Part of a small language model's weights: width 256.
Each number is 128 + 24 x the weight over its row's rms, rounded and kept within 0 to 255. Layers, rows and columns count from 0. The size above them is the row's rms in percent of the matrix's.

# layer 6 MLP up, 1024x256, rms 0.0541, rows 587-613, columns 128-255
size [ 95  97  90  91 100  93  91 104 105 102  94  94 102  96  98  97 106 107 102  91  90  95  90  95  97 100  96]
[[158 125 167 141 123 115 100 146 138 157 131 114 143 100 172  99  98 135  80 131 142 126 153 113 156 113 170 135 134 111 116 129 164 198 127 143 168 112 109 126 115  72 134 115 159 149 108 152  98  75 120 132 123 118 202 130 152 108 101 147 102 138 128 148 127 134 100 133 134 149 127 125 123 142 126 117 141 155 116 142 117 138 101 146  98 112 137 157 123 118  99 119 109 157  94 111 136 106 121 108 145 152 115 119 102 130 140 132 112 115 102  77 131 140 130 173 155 133 170 117 114 113  94 169 117  98 110  90]
 [157 124 167 159 124 103 133 142 107 127 125 121 140 155 109 152 103 160 154  97 153 132 137 157 137  99 109 115 161 142 135 123  71 151 126 112 176 117 163 162 110 102 156 138 120 153  93 122 135 130 105 120 121 109 132 127 153  89 123 110  66 116 153 142 146 145  68 165 122 128 110 169 111 146 108 104 170 137 151 158 141 150 118 124 108 103 129 137 110  75 120 156 126 156  91 131 157 114 168 105 141 156 122 125 118  94 131 150 134 104 125 140 150 163 155 138 142 149 148 142 118 117 117 134 129 137  99 120]
 [ 80 137 146  97 117 144 167 129 159 132 118 150 146  98 125  94 108 127 129 104 157 153 155  95 140 125 126 112 106 114 133 136  63 118  72 120 131 165 143 180 135 141 115 125 186 151 110 121 101 207 118 151 145 135 135 104 159  99 144 164 131 103 125 133  80 114 139 145 144 124 112  82 101 122 121 138 161 126 110 109 138 117 118 164 120 135 115 132 118 112 157 113 121  84 138 178 152 124 124 115 119 136 131 114 119 100 127 129 155 142 121 127 124 125 102 138 183 144 150 117 114 108 149 161 126 126  78 121]
 [ 97 157 130 148 135 107 116  97 128 154 149 167 102 128 155 135  86 103 122 148 115 102 156 112 143 123  96 166  57 130 149 136 114 134 134  90 153 114 123 166 149 141 133 104 136 160 110 127 114 104 120 118 131 102 155 104  84  95 113 122 135 154 156 130  90 135 133  92 141 107 109 112 122 109 115 132 128 139 121 194  99 141 149 148 159 127 123 132 124  89 202 179 133 133 128 131  96 136  92 140 135 118 148 106 101 100  81 120  98 179 128  94 122 115 104 123 127 144 135 114 158  95 120 115 108 140 120  80]
 [166 125 138 151 134 111 132 126 150 114 124 112 110 110 149 153 108 121 104 145  94 108 145 123 169 156 145 147 111 136 161 131 118 102 133 138 144 142 131 168 132 117 143 154 138 180 153 132 152 146 147 182 114 115 102  65 101 133 132 118 146 134 145 151  96  87 120 119 129 121 107  84 132 132 110 108 181 171 109 129 137 155 110 133 156 127 159 148 153 103 159 178 113 117 114 147 128 114 108 123 109 135  96  95  94  97 156 136 117 120 123 135 119 142 128 101  87 138 125 164 163 100 113 143 110 119 143 125]
 [152 124 149 137 108 131 117 167 149 133 164 125 111 148 131 121  96 111 111 150 148 154 140 122 150  96 158 152  88 117 128 160 107 168 113  64 128 136 114 130 123 116 145 131 119 136 140 136 137 128 132 114 178 110 155 141 134 116  81 146 135 135 150 125  63 156  83 163  89 119 133 147 151 125 126 118 116 144  81 162 120 147 143 111  98 118 125 101 162 139 120 140 100 209 130  62 140 109  95  74 109 125  92 127  72 107 100 149 140 141 112 136 122 109 113 167 123 143 149 124  93 153 120 151 101 130 128  83]
 [ 89 110 118 154 128 128 104 140 128 168 126 147 140  76 142 120 132 163 141 110 108 131 111 141 149 161 153 137 127 132 115 114 145 105 129 118  99 124 109 125 135 111 183  82 108 162 132 114 166 120  88 139 107 106 124 124  74 115 103 118  97 125 128 178 139  85 151 107 124 117 117 161 167 159 148 111 113  95  88 106  78 125 122 110 135 135 143 141 149 104 131 141 158 138 104 123 121 106  79 134 143 127 104 113 156 170 109 111 155 114 175  96 115 140 138 122 134 174 138 120 128 158 113 174 135 160  97  79]
 [165  50 146 159 132  47 117 156 121 137 117 132 104 107 162 120 123 154  97 168 149 133 147 111 178 104  93 146 110 129 124 145 111 108 117 135 106 124  87 169 161 151 128  88 129 134 113 125 140 109 105 129 119  96 132 140  71 123 114 153  70 103 140 107 130 108 141 131 139 101 133 136 168  98 127  94 156 119  80 165 149 120 107  91 114 114 153 145 117 138 127 142 179 156 170 155 110 161 115  90 128 125  90 106 130 149 120 121 124 117 127 114 121 115 125 158 149 119 118 153 184 170  81 145 128  90  90 104]
 [109 100 157 104 116 162 102 144 167 101 129 134 109 148 152 139 128 145 107 145 140 151 113 152 123 141 112 114 130 171 170 141  80 129 141 156 131 123 144 161 106  95 127 100 160 113 108 128 122  79  93 113 103 141 127 137  91 123 130 134 139 128 127 119 119 141 130 132 138 130  95 161 143 148 151 106 143 132  88 139 171 154 111 107  98 117 126 120  91  91  94 112 174 149 163 143 145 122 124 127 110 133 169 106 122  77 148 131 116  94 130 122 112 135 125 144 134  96 107 150 128 157  92 151  83  78 101 126]
 [119 115 112 133 109 137 126 155 128 100 135 162 126 108 119 111 108  70 134 115 131 163 149 146 125 148 131  87 104  59 133  98 184 151 133 128 126  95 138 140 118  66 157 134 145 165 152 178 130  93 146 150  91 164  91 129  88 121  98  96  96 111 155 163 108 131  98 157 146 169  94 140 147 123 126 141 144 177 129  98 127 129 154 145 136 126 143 113 109 114 130 144 143 138 105 140 106 130  85  93 149 139 134 117 133 129 101  86 144  91 101 100 164 132 102  91 140 150 128 152 146 115  77 109 101 120 117 116]
 [103 101 182 139 128  79 132 163 128 127 156 131  91 132 108 169  68 137 104 114 199 150 134 123 129 125 122 136 139  65 112 153 129 137  83 137 109 157 144  89 101 111 128 114 120  95 151 165 114 114 123  98 104 128  80 113 140 142 110 110 160 122  87 143 139 102 129 159 116 122 144 171 120 107 141 139 144 130 103 132 130 146 114 131 164 147 100 185 129 148 139 184 131 141  95 113  95 119 100  99 121 153 137 154  85 134 117 166 137 158 108  81 118 180 135 142 152 171 153 142 108 103 136 137 136 131 127  88]
 [160 100 138 122 134 102 101 175  91 130 155 114 139 164 180 137 116 107 134 139 117  97 117 140 164 134 112  82 119 145 154 156 146 106 147 131 117 114 152 115 163  91 121 121 122  97 139 165 133  89  81 133  93  93 142 141 111  76 133 101 143 130 154 140  78 144 144 114 125 110  75 116 121 146 114 125 106 161 102 130  98 114 134 136 102 125 148 136 106 140 124 164 143 133 137 140  84 168 111 113 185 148  97  80 114 118 129 144 109 103 141 134 120 104 160 129 117  99 159 164 104 142  99 147 171 127 133 104]
 [102 119 151 120 134  92 136 109 155  94 113 143 125 123 168 131 134 113 123 108 107 134 121 141 137 107  75  67 138 125 165 128 122 145 106 143 130 156 112 116 139 102 163 108 145 162 110 124  86 135  73 128 107  75 119 141  92  95 125 126 139  80 135 169 104 108 134 146 126 141 124 114 124 153 162 133 125 140 159 105 112 121 160 161  92 132 133 164 123 122 187 122 125 120 103 132  82 157 131 123 150 121 103 122  24 149 102 146 134 142 103 138 130 119 136 101 160 135 115 130 127 119 126 121 159 149  78 142]
 [136 109 156 152 119 117 149 136 142 117 127 161 133 110 121 126 142  81 149 126 128 119 147 155 167 121  78 147 136  85 150  96 130 123 124 111 115 114 139 147 138 111 142 117 184 118  55 139 123 120 118 136 105  96 148 166 146 131 124 151 121 143 158  97 153 137 138 147 144 155 112 150 112 103 122 148 144 113 128 131 138 150 111 130 141 113 126  85 127  98 151 128 122 101 137 113 117  93 131 129 162 162  96 133 129 144 127 117  93 159 112 154 138 123 131  73 126 174 143 101 122 123 125 103 119 125  84  97]
 [114 136 126 170 127 139 133 166 118 148 165 137 136  88 173  96 132 177  95 142 138 157 140 101 129 107  98 144  94 126 125 143  88 105 126 138 125 101 112 106 123 136 149 146 102 140 104 156  87 120 135 148 144  46 140 160 114 127  98 152 105 122 118 123 135 133 155 104 106 100 109 123 148 107 130 104 169 106  94 131 138  92  83 163 111  90 115 124 178 118 149 168 116 117 164 115 159 156 157 123 130  86 113 148  97 150 114 128 144 123 124 137 104 122 137  90 131 121 151 125 156 125 127 149 129 112 110 135]
 [136 127 117 148 137  76 134 161 155  98 137 122 144 117 134 143 176 134 126 131 166 103 158  98 184 124 137 124 138 144 116 137 124  95 128  89 121  99 120 142 141 121  81 107  95 112 122 131 130 110 102 129 103 134 116 103 129 105 151 129 110 160  94 129 145 130 125 110 155  96 118 185 177 141 113 137 107 177 122 121  91 137 124 114 183 124 116 151 145  97 160 165 175 111 184 105 107  78 115 106  83 143 170 155 150 148 118 159 119 162  90 109 158 149 128 112 107 148 151 140  91 132 122 139 133 113 110 143]
 [117 149 160 135 147 123 132 129 126 102  97 126 129 133 127 120 133 146 135 147 155 132 132 152 147 141 117 112 111 117 157 121  61 115  84 151 132 110 144 154 118 105 136 136  85 139  90 143 166 138  90 117 111 119 125 107 140 134 133 113 119 103 112 147 140 134 103 125 148 132 139 181 141 150 125  88 147 134 150 134  84 127 164 167 109 121 106 112  58 145  98 157 136 122 161 131 153  63 132 106 125 175  99 103 122  98 120 140  87 110 177 129 101 178 100 133 128 114 155 126 106  95 139 155  86  72 148 137]
 [ 76 158 120 145 118 144 121 125 145 142 122 110 150 131 133 136 151 118  96 137 163 168 137 142 109 151 123 111 158  48 152 135 142 129 105 110 123 111 106 163 122 129 117 124 129 144 136 154 117 122 125 126 107  60 118 121 122 107 122  98 108  95 166 130 118 103 111 109  94 166  92 165 133 155 152 105  84 160 123 137  84 124 127 117 142  84 137 139 155 118 160 177 152 119 148 131 106 155 107 148 152 125 122  98 154 133 128 142 146 133  89 130 109 115 141 125 119 155 201 142 149 131 153 144 148 123  94 139]
 [ 94 148 127 164 147 112 119 111 150 122  82 171 106 138 163 110 104 115 113 117 127 103 161 136 160 115 154  53 115  87 135 105 131 125  70 135 125 156 161 120 101 114 131 145 176 104 130 161 102  69  85 112 132 131 203 143 133  93 146 161 138 146 109  91 162 174  97 121 159  96 124 140 142 129 128 100 116 167 103 138 124 136 100 113 140 110 113 115 119  82 129 121 120 108 119 138 117 107 118  97 103  99 117 174 119 167 144 136 136 134 101 142 161 138 133 151 155 138 152 148 118 139 166 114  76  69 125 113]
 [ 97 118 155 146 155 146 134 137 133 136 143 186 145 118 112 126 118  81 133 119 153 120 129 117 142 103 133 130  93 117 152 123 138 134 136 161 108 135 131 144  75 151 118 145 162 101  90 169  81 119 110 142 115 124 120 137 160  88 121 148 100  94 124 164 109 126 167 162 102 159 130  93 111 139 151 130 148 117 125 169 142 101 131 135 146 147 126 157 139 127 148 105 114 130 163 140 135  98 121  60 166  85 118 168 127 149 146 120 119 108 122 128 105 119 132  96  95 129 150 120 123 122 145 130 134  95  98 106]
 [ 90 136 156 119 142  81 131 153 101 128 136 168 105 152 137 135 117  78 110  88 162 129 127 108 124 146 149 136 176 127 119 147 134 155 100 104 119 141 166 137 131  62 138 103 157 170 136 122 104  78 107 116  86 138 156 103 119 128 115 133  94 123  81 119 102 116 116 149 109 143 102 108 132 129 119 144 113 114 123 114 128 131 160 142 122  94 108 108 125 100  98 114  88 127 141  72 137  72 120 105 114 165 145 157 132 167 112 103 120 160 111 165 127 108 147  96 128 113 108 121 176  96 103 119 105 138 120  95]
 [120 125 163 177 120 125  67 137 149 124 134  90 157 153 117 121 111  85 115 151 162 164 114 120 129 134 109 130 136  75 128 168 114 112 100 121 121 136 153 120 161 141 135  95 144 102 158 136 142 128 138 101 141 114 174 151 126 130  69 139  95 103 119  93 131 133 165 128 159 143 158 126 122 120 157 124 156 177 129 120 143 146 149  76 139 115  83  99 135 114 120 106 118 138 115  96  96 142 119 113 122 136 111 143 141 115 176 109 153 136 120 162 137 127 146 184 138 146 113 125 151 154  98 144 123 110 163 103]
 [118 139 132 157 130  99 119 165 129 121 100  90 112 137 134 112 113 111  84 151 173 117 144 164 144 148  87 114 134 128 112 126 104  92 124 115 140  49 160 126 134 116 100 133  99 117 180 115 125 111  89 132 128 113 137 168 123 113 124 126 131 108 136 128  73 159  89 134 116 122 106 157 156 179 140 154 106 155 119 104  90 124 155 109 142 127 117 141 121 115 138 117 137 157 147 146 104 134 129 152 149 158 139  99 148 155 120 151 125 160  78 154 132 115 172 111  78 125 125 148 152 125 155 115 145 121 111 111]
 [144 118 139 130 179 121 150 120 129 106  82  90 121  96 135 152 134 113 102 134 149 128 122 110 144 153 142 135  96 110 138  80 161 146 115 141 161 114 120 114 122  36 125 128 143 170 108 127 100  91  89 124  99 106 110 126 179 118 131 125 135 102 124 155 131 129 137 145 183 139 144 110 126 113 127 117 110 120 145 122 127 136 131 109 149 132 166 178 133 130 141 170 103 115 129 132 140 109 113 110 129 149 115 129 149 131 135 107 159 113 109 148 120 146 125  83 131 109 154 134  85  98 137 184 132 137 115 101]
 [125 142 151 150 117 113 155 167 158 124 172 114 121 133 118 142 163 113 116  97 109 115 114 120 127 139 111 143  93 158 166 131 124 148 123 133  95 122 136 131 155  94 145 106 150 103 124 131  80  94 134  88 152 101 158 120  84 145 148 125 110 162 126 116 157 100 158 147 106 150 117 126 147 184 108 119 174 149 137 140 123 105 125 188 101 151 118 140 127  95 112 106 115 176 137 145 107 177 113  94  85 153 138 141 130 162 169 109 112 125 121 153 117 116  91  80 213 121 127 127 128 151 121 146 137 100 119  77]
 [155 147 163 176 150 116 130 154 106 125 121  99 147 141 132 144 124 113 136  78 105 105 109 148 138 149 133 147 111 135 168 116 150 163 108 146 162 134 142 143 160 132 143 143 120 145  94 130 132 109 136 134  94 103 124 127 149  92 131 146 140  95 107 138 145 133  98 116 117 169 103 133 111 159 118  68 138 109 141 142 134 141 108  84 113 109  87 121 127  67 148 126 110 104 123 139 131  96  91 127 132 156 109 170  96 147 135 157 141 118 105 142 163 164 132 114 115 170 145 101 116 129 117 141 159 143  87 103]
 [144 118 129 147 150 102 120 133 136 123 136 170 173 103 160 104  88  84  91 109 160 127 131 143 120 147 158  83 146 160 129 112 110 141 157 126 142 119 150 126 152  93 139 165 143 132  76 138 123 115 105 153 125 145 160 159 137 112 132 113  89 148 133 143  89 105 108 110 112 108  87 107 118 130 101 117 132 126 110 129 127 108 135  86 195 162  94 155 127  68 110 136 126 124 112 127  97 111 105 138 144 123  76 134 117 167 129 133 114 123 138 155 108 140 157 111  87 165 117 123 124 173 159 132 139 131 142 134]]
# layer 6 MLP down (transposed), 1024x256, rms 0.0428, rows 587-613, columns 128-255
size [ 97 101 100  90  90  91  97 101 102 102  89 102  92 100  96  90 102  98 106  99  86  94  97  86  96 103  96]
[[115 129  87 143  98 106 155 110  91 114 114 153 148 148 133 111 177 106 153 150 107 158 161 116 132 150 143  92 159 139  80 128 128 111 164 105 107 134 156 120 133 160 120 111 110 122 177 137 179 157 102 119 151 125  72 116 122 150 132  71 106 132 162 144 123  58 142 103 174 103 132 156 123 137 123 143  92 108 127 105 143 147 135 134 146 135 157 134 149 160 105 135 126 127 201 156 130 122 139 122 137  98 146 127 129 185 104 113 126 134  84 139 101 137 154  81 132 147 106 132 129  93 144 112 118 149 142 122]
 [141 132 112 135 107 143 154 120 139 151 121 172 178 130 141 175 129 113 102 130 114 101 173 142  95 166 127 127 132 129 137 139 131  77 106 112  72 110 106 104 154 112 133 110 127 102 169 128 113 121 118 109 108 129 117 158  91 149 111 156 156 109  76 168 118 105 171  97 147 157 105 106 152 114 159 162 126  78 124 127 110 170 139 146 105 142 126 107 107 122 111 156 149 121 103 124 134  89 102 125 130  86 101 122 175 143 129  69 100 150 143 149 136 142 116 135 103 124 129 150 104 119 151 128 134 131 130 143]
 [152 137 123 159 138 113  66 148 162  89 115 134 118 122 141  90 129 102 123 117 170 118 136 157  93  94 159 142 109  90 148 148 155 158 115 126  91 121 168 104 137 119 160 104 102 133 154 141 146 111 164  82 117  97 127 128 121 162 150 145 142 106  99 103 100 117 111 126  93 140 130 118 177 139 137 139 151 155 169 158 100 142 118 172  79  93 105 166 140 164 112 173 110 155 155  68 106 130  66 140 120 121 123 123 110 141 117 137 128 148 124 114 143 122 106 138 121 149 115 131 133 128 124 123 130 148 168 142]
 [ 73 130 102 121 148 125  98 102 111 123 102 136 145 144 129  62 182 125 161 120 131 130  96 158 124 136 127 148 131 116 101 131 137 111 103 134 123 144 138 106 132 110 111 129 117 139 145 153 142 168 129  95 149 143 127 103 160 137  92 139 127 124 108  96 142 126 140 142  77 151 166 142  85 175 171 177 119 153 123  80 113 171 163 150 129 100 128  90  86 129 125 120 120 146 130  96 119 151 129 122 124 161 102 166 141 145 118 135 134 103 126 141 146 124 137 122 154 147 138 138 123 124  84  91 154 149 168 116]
 [162 119 127 122 144 134 114 140  99 134 142 140 124 118  92 255 157 129 137  90 107 157 107 142 128 140 125 147 138 149 115 117 145 108 124 135 113  79 131 136 105 141 148  93 144 109 113 112 113 118 121  73 154 115 137 147 144 120 145 127 105 113 112 125 126 173  89 140 128 122 135 126 115 128 126 102 100 111 110 174 137 107 106 144 107 125 160 145  91 136 116 119 139 134 132 158 128 139  97 145 167 132 135 149 138 177 117 120 118 126 184 129 136 123 127 137 133 126 142 159 132 111 153 110 141 133  96 115]
 [ 99 106 124 125 204  80 126  88  97 123 104 135 172 157 161 150 134 126 139 182  85 110 133 112  98 147 114 102 146 107 120  89 157 124 139 180 129 153 149 156 122 124 109 149 125 111  94 137 144 155  90 139  67  98 130 123 153  91 160  71 107 154 142 147 164 128 137 136 175 101 125 113 120 127 162 159 121 116 159 110 151 133 123 121 151 124 140 167 132 143 106 132 133 122 187 171  92 138 135 128 170  92 104 101 141 145 131 137 117 106 113 140 109 164 132  95 161  97 130 115 112 135 138 156 123 152 135 149]
 [122 152 125  98 114 128 135 125 104  89 117 122 125 175 137  91 125 140 101 127 136 147 129 102 123 132 128  98 178 116 138 128 135 124 105 143 154 146 150 145 116 148 112 165 155 102 136 150 158 188 124 106 138 111 163 130 138 142 168 144 143 118 103  70 115 119 115 145 121 109 122 124  81 118 122 140 144 137 136 138 198 125 138 143 114 125 143 118 127 144 133  90  80  98 149 117 159 121 174 141 142 104 118 147  95 147 141 107 145 135 121 102 116 101 122 110 110 120 132 127 116 129 135 121 116 101 142 146]
 [138 121 138  99 145 127  92 121 181 142  87 156 149 109 107 148 169 119 105  91 118 133 107 149 119 162 147 129 122 131 137 137 158 129 141 114 103 160 132 114  97  90 136 133  96 103 156 178 125 133 173 102 136 175 111 145 145 112 117  95 160 149 131 115  68 157 110 125 126 123 110 137 139 191 152 102  95 128 144  95 159 144 121 146 106 129 133 152 130 114 113 147 110 107 138 134 119 131 106 189 134 125 101 144 166  62 146 128 101 120 118 136 128 154 153  81 110 106 133 148 124 120 149 151  79 166 114 133]
 [139 161 122  93 141  98 123 163 130 118  88  97 118  83 151 138 109 102 127 118 106 147 121  85 112 116 146 116 128  76 161  86 152 124  89 153 110 171 109 129 139 139 154 139 106 164 162 145 106 150 135 139 157 102 126 105 177 163 111 163 115 113 124 106 143 139 105 149 111 134 110  90 136 119 149 133  94 134 166 131 121 125 124 137 122 123 141 135 185 157  79  95 109 119 103 106 135 120 120 107 160 118  84 127 131 143 155 126 173 111 158 114 136 130  94 137 131 155 149 104  86 110 134 121 150 160 101 139]
 [110 131 144 133 167 125 112 102  89 129 113 147 120 122 140 142  80 166 110 127 137  95 140 132 139 144 123 119 152 148 140 132  88 130 145 105 103 141 116 106 151 159 100 136 101 113 108 144 136 139  98 122 181 141 142 118 139 156 134 168 120 189 129 107 151 107 138 128 165 135 129 149 141 118 143  98 136 123 117 189 133 122 138  73 153 151 106  67 118  23 131 127 132 148 136 141 180 129 130 129 165 100 146 145 156 122 134 141  88 122 103 155 116 109 123 131 130  95 132  94 112 132 144 132 141 147 160 111]
 [169 152  89 129 182 167 197 121 150 112 135 162 124 117 146  95 160 146 120 133 103 101 107 123 132 162 126 127 123 142 178 105 129 123 159 139 117 121 111 125 137 155 126  99 156 118 105  61 148 137 128 180  61 142 155 123 146 146 153 136 100 115 149 163 111 112 150 106 128  95 140 154 107 149 130 131 102 121 124 145 134 150 134 115 137 124 132 112 119 124 140 112 144 171 137 141 161  92 127 113 122  91 121  97 185 121 118 138  85 106  98 151 133 117 161 117 135 132 162 134 126 144 134  98 108 136 122 140]
 [ 98 133 138 107 176 121 106 130 184  85 107 149 153 119 127  79 135  95 125 105 157 157 187 130 124  97 145 156  96 123  73 121 131 116 122 129 132 140 109 112 114 123 144 127 110 146 126 122 145 149 150 111 139 161 125 112 166 159 104 110 149 153 109 128 127 106 124 133 146 166 123 147 106 133 139 127 115 165 104  76 113 112 133 140 135 148 114 140 118  74  94 150 127 131 108  81 131 104  89 124 118  83 167 120 154 137 120  96 125 146 109 118 142 184  79 128 126 175 124 119 161 147 147 145 152 144 160 116]
 [198 155 131 154 128 158 165  67 100 103 103 164 125 150 133  77 129 154  89 144 145  94 101 117 142 188 126 176 134  96 112 110 124 155 131 131 112 159 118 114  91  99 164 135 107 123 113 131 135 124 112 156 152 145 129 104 118 164 121 126 151 136 130 142 131 110 120 163 126 124 165 102 120  94 126 172 127  73 139 107 137 135 159 122 155 107 143  74 150 127 110 131 133 124 137 144 160 118 156 109 117 131 142 132 109 117 125 138 150  97 102 140 130  57 133 147 136 132 101 138  64 127 103 165 109 133 165 142]
 [135 147 125 145 152  77 149 179 116 139 160 183 156 147 102 125 137 133  78  95 182 125 133 137 140 133 106 138 130 146 137 153 178 137 134  76 111 135 123 149  79  92 115 125 128 113 143 149 135 145 116 135 101 138 126 119  78 139  97  93 106 137 137 108 142 113 131 120  85 112 121 124 153 133 135 129 176 149 141 164  80 100 108 139 124 121 101 135 110 148 126 131 109 140 112 119 131 139 119 130 117 119 146 144  97 128 106 112 116 157 143 142 130 156 155 144 115 109  95 135 133 123 151  86 125 151 131  92]
 [148 135 138 113 127  87 121 100 151  88 119 127 110 159 163  78 127 110 142  72 109 111 109 136 147 145 112  94 159  71 124  85 133 121 116 145 138 125 138 138 134 105 149  86 151 162 170 125 171 122 149 111  98 165  88 126 147  97  93 134 134 115 150 129 134 136 124 182 108 108 149 156 139 147 146 104 121 175 113 153 100 132 130 121  78 137  65 180  97 134 142 152 106 125 118 148 114 101  96 159 136 181  85 116 147 113 144 133 126 143 118 146 108 133 108 186 100 150 148 151 130 117 128 130 125 119 144  98]
 [139 144 109 148 127 143 121 105 101 160 136 161 111  89 123 153  95 107 130 125  74 159 114 124  90 134 146 126 117 130 123 107 147 152 141 114 126 171 114 128 108 117 134 159 125 166 154 100 158 121 172 136 117 121 140 141 110 143 136 127 158 116 132 138 113  90 110 183 159 117 160  91 100 117 142 159 123 109 136 121 136 147 143 109  95 110 131 115 154 135 135 151  89 118  99 101 168 114 132 156 166  83  76 111 110 131 123 125 164 160 126 142 129 149  81  94 110  85 100 169 145 128 141 131  90 201 116 136]
 [160 167 133 110  55 127 158 134 135 190 124 126 116 128 147  91 165 129 136  89 141 111 116 127 153 135 110 118 144 113 134 133 108 129 102 123 142  94  75 123 145 152 126 155 144  93 104 137  77  96 138  80 163 156 155 164 127 127 118 148 149  92 123 115 126 161 122 135  65 139 134  97 117 105 139 133 130 121 148 121 125 156 114 133 183 169 161 111 115  97 136  76 168  93 145 112 134 151 130 102 129 101 153 161 151 102 138 103 137 134 159 116 140 102 115 115 133 158 137 121 110 151 106 116 113 140 120 175]
 [109  88 213 123 112 135 178 152 123 149 134 119 170 109 132  99 168 149 156 127 127 123 113  94  98 137 138 103 147 128 127 112 138 133  85 163 154 136 125  88 123 134 190 133 107 115 118  99  99 134 121 116 170 107 132 142 129 101  94 114 176  83 152 116  92 133 132 126 105 140 124 112 138 105 162 135 143 126 156  57 138  97 112 137 113 146 114 150  93 127 127 140 127 119 123 159  96 117 102  85 152 147  88 139 149 113 107 101 120 145 176 131 107 145  66 113 181 144 140 153 133 133 119 118  83 112 128 123]
 [124 100 141 129 128 107 140  86 154 131 149 126 165 106 119  45 121 144 151 108 132 159 131 163 129 150  94 145  90 149 132 123 155 132 150 129 153 149 128 144 140  87 117 121 103 114  75 114 180 106 132 123 133 136  60 120 144 175  92 113  65 126 139 141 130  85 145 113 129 147 107 155 137 152 146 125 124 122 139 117 110 156 105  95 109  90 105  90 163 193 129 141 120 132 124 115 116 145  95 128 109 113 116 131 143 140 139 103 120 120 138  91 101 113 115 175 112 100 144 158 110 101 103 135 151 140 157 137]
 [ 65 134 156 158 141 138 116 120 100 130 138  65 121 111 171  86 120 111  91 130 194 143 118  76 137 121 152 156 170 111 120 147 102 130 104 120  97 144 150 106 154 122 164 120 129 121 147 159 116 120 145  95 138 140 128 121 118 142 132 139 131 133 133 111 111 131 132  76 133 102 135 145 159 154 104 143 185 154 146  97 102 142 105 125  83 107 147 129 140 126 150 166  71 126 109  99 107 127 149 131  80 146 145 148 118 167 149 109 152 149 100 141 154 140 132 149 130 142 122  94 132 133 130 124 139 173 176 114]
 [155 118 121 148 152 130 120 142 167  72 122 118 133 138 156 134 141 123 148 181 113  81 147 140 101 100 125 111 108 141  95 126 133 108 120 106 162 140 115 136 129 148 155 176 121  86 112 135 153 182 108 136 132 114 109 147 120 126 132  99 114 160 151 125 154 136 126 107 150 107 150  72 106 162 124  97 129 126 141 138 149 120  80 107 120 152 137 103 134 161 112 118 190 107 103 178 114 203 142 132 134 117 112  87 142 158 169 138 136 101 148 119 112 162 152 130 138 113 154 158 108 104 128 147 141 146 132  94]
 [112 106 128 117 179 135 134 122 139 143 132 168 117 108 161 165 125 192 128 121 100  96 119 130 133 158 139 127  96 159 199 139 118 128 164 145 145 103 123 149 115 145 111 148  92 125 121 138 127 102 104 146  66 138 103 127 114  89 158 115 117 165 137 142 167 174  99  93 125 117 112 101 127 140 114 132 124  85 115 176 125 129  96 157 122 163 169 194  92 154 120 140 121 131 132 137 156 141 174 140 132 111 166 144 116 119 135 157 129 121 161  82 135 158 122  84 133 140 139 102 131  88 139 118 107 141 120 123]
 [130 120 144 102 122 181 160 114 123 100 144 144  97 147 122 129 111 132 144 100 165 126 120 120 127 138 163 120 112 134 106 148 126 154 118 137 120 158 157 117 131 115 151 110 128 109 100 114 139 100 144 110 141 116 118 122 115  78  83 127 129 156 166  77 109  71 128  78 120 157 126 103 116 118 136 113  95 174 153 149 137 152  80 153 120 126 140 175 144 154 136 137 142 113 107 126 114 115 122  86  80 145 147 190  86 110 135 103  71 107 147 106 159 180 109 129 141 134 134 175  93 136  84 143 146 103 130  96]
 [135 120 133 159 104 134 136 137 150 163 149 143 165 157 145 248 128 119 139 124 103 125 122 139 127 114 124 115 182 190  66 135 134 112 129 119 142 131 133 147 129 159 121 162  78 136 160 112 148 156 145 145 144 144 122 141  69 135 154 140 102 142 153 128 138 133  99 127  95 113 128 119 101  98 114 115 146 103 101 113  81 140 135 116 172 115 128 103 118  67 130 118 160 162 109 170 102 129 144 130 154 109 122 139 125 120 137 110  97 128 119 161 149 117 109 138 134 135 115  98 147 130 128  89 110 149 147 118]
 [141 153 131 104 119 113 125  89 150 141  95 128 130 133 130 115 160 140 102 136  94 116 134  83 138 146 129 127 138 111 128 132 125 129 153 134 123 138  97 112 149 157  82 146 117 122 145 164 124 150 139 167 135 157 101 142 189 143 101 109 130  80 120 176 128 124  98  92 124 116 129 133 137 142 135 143 106  92 121 101 134 123 149 140 162 136 137  96 139 131 126 158 119 118  89 139 110 121 109 176 175  59 120 146 173 104 161 145 164 122 118 129 132 167 166 122  73 161  96  70  90  81 153 112 129 173 129 154]
 [130 136 160 128 120 119 123 177 175 126 188 130 111 147 133 118 110 111  93 134 147 113 121 119 140 104 112 149 157 115 114 135  99 108 110 133  96 109 116 121 138  60 159 144 112  93 141 148  79 114 130 138 197 170 127 118 139  95 129 138 143 133 159 110 112 122 112 128 126 148 128 114 134 113 129 135 167 148 133 107 165 103 155  89 143 129 138 160 133 126  95  83  92 107 141 131 132 146 128 110  87 111 107 142 105 159 136 128  94 105 166 156 184 118 108 157 113 126 113 121 126 145 104 148 189 137 131 134]
 [120 106 107 125  98 160 172 129 159 134 161 131  57 155 110  75 155 143 177  85 121 116 172 120 181 106  97  99 115 111 117 150 121 125 146 125 136 145 106 100 110 150 137 134 136 129 127 181 103 134 136 155 130 135 118 109 140 160 112 121 141 107 112 105  80 158 149  67 110 162 148 155 146 128 146 119 125 164 131 115 143 118 119 152 133 103 135 117  88 115 120 120 149 113 114 115 120 175 115 118 114 119 152 126 112 119  94 100 139 121 114 124 147 117 115 182 126 113 138 152 123 154 140 152 124 134 154 123]]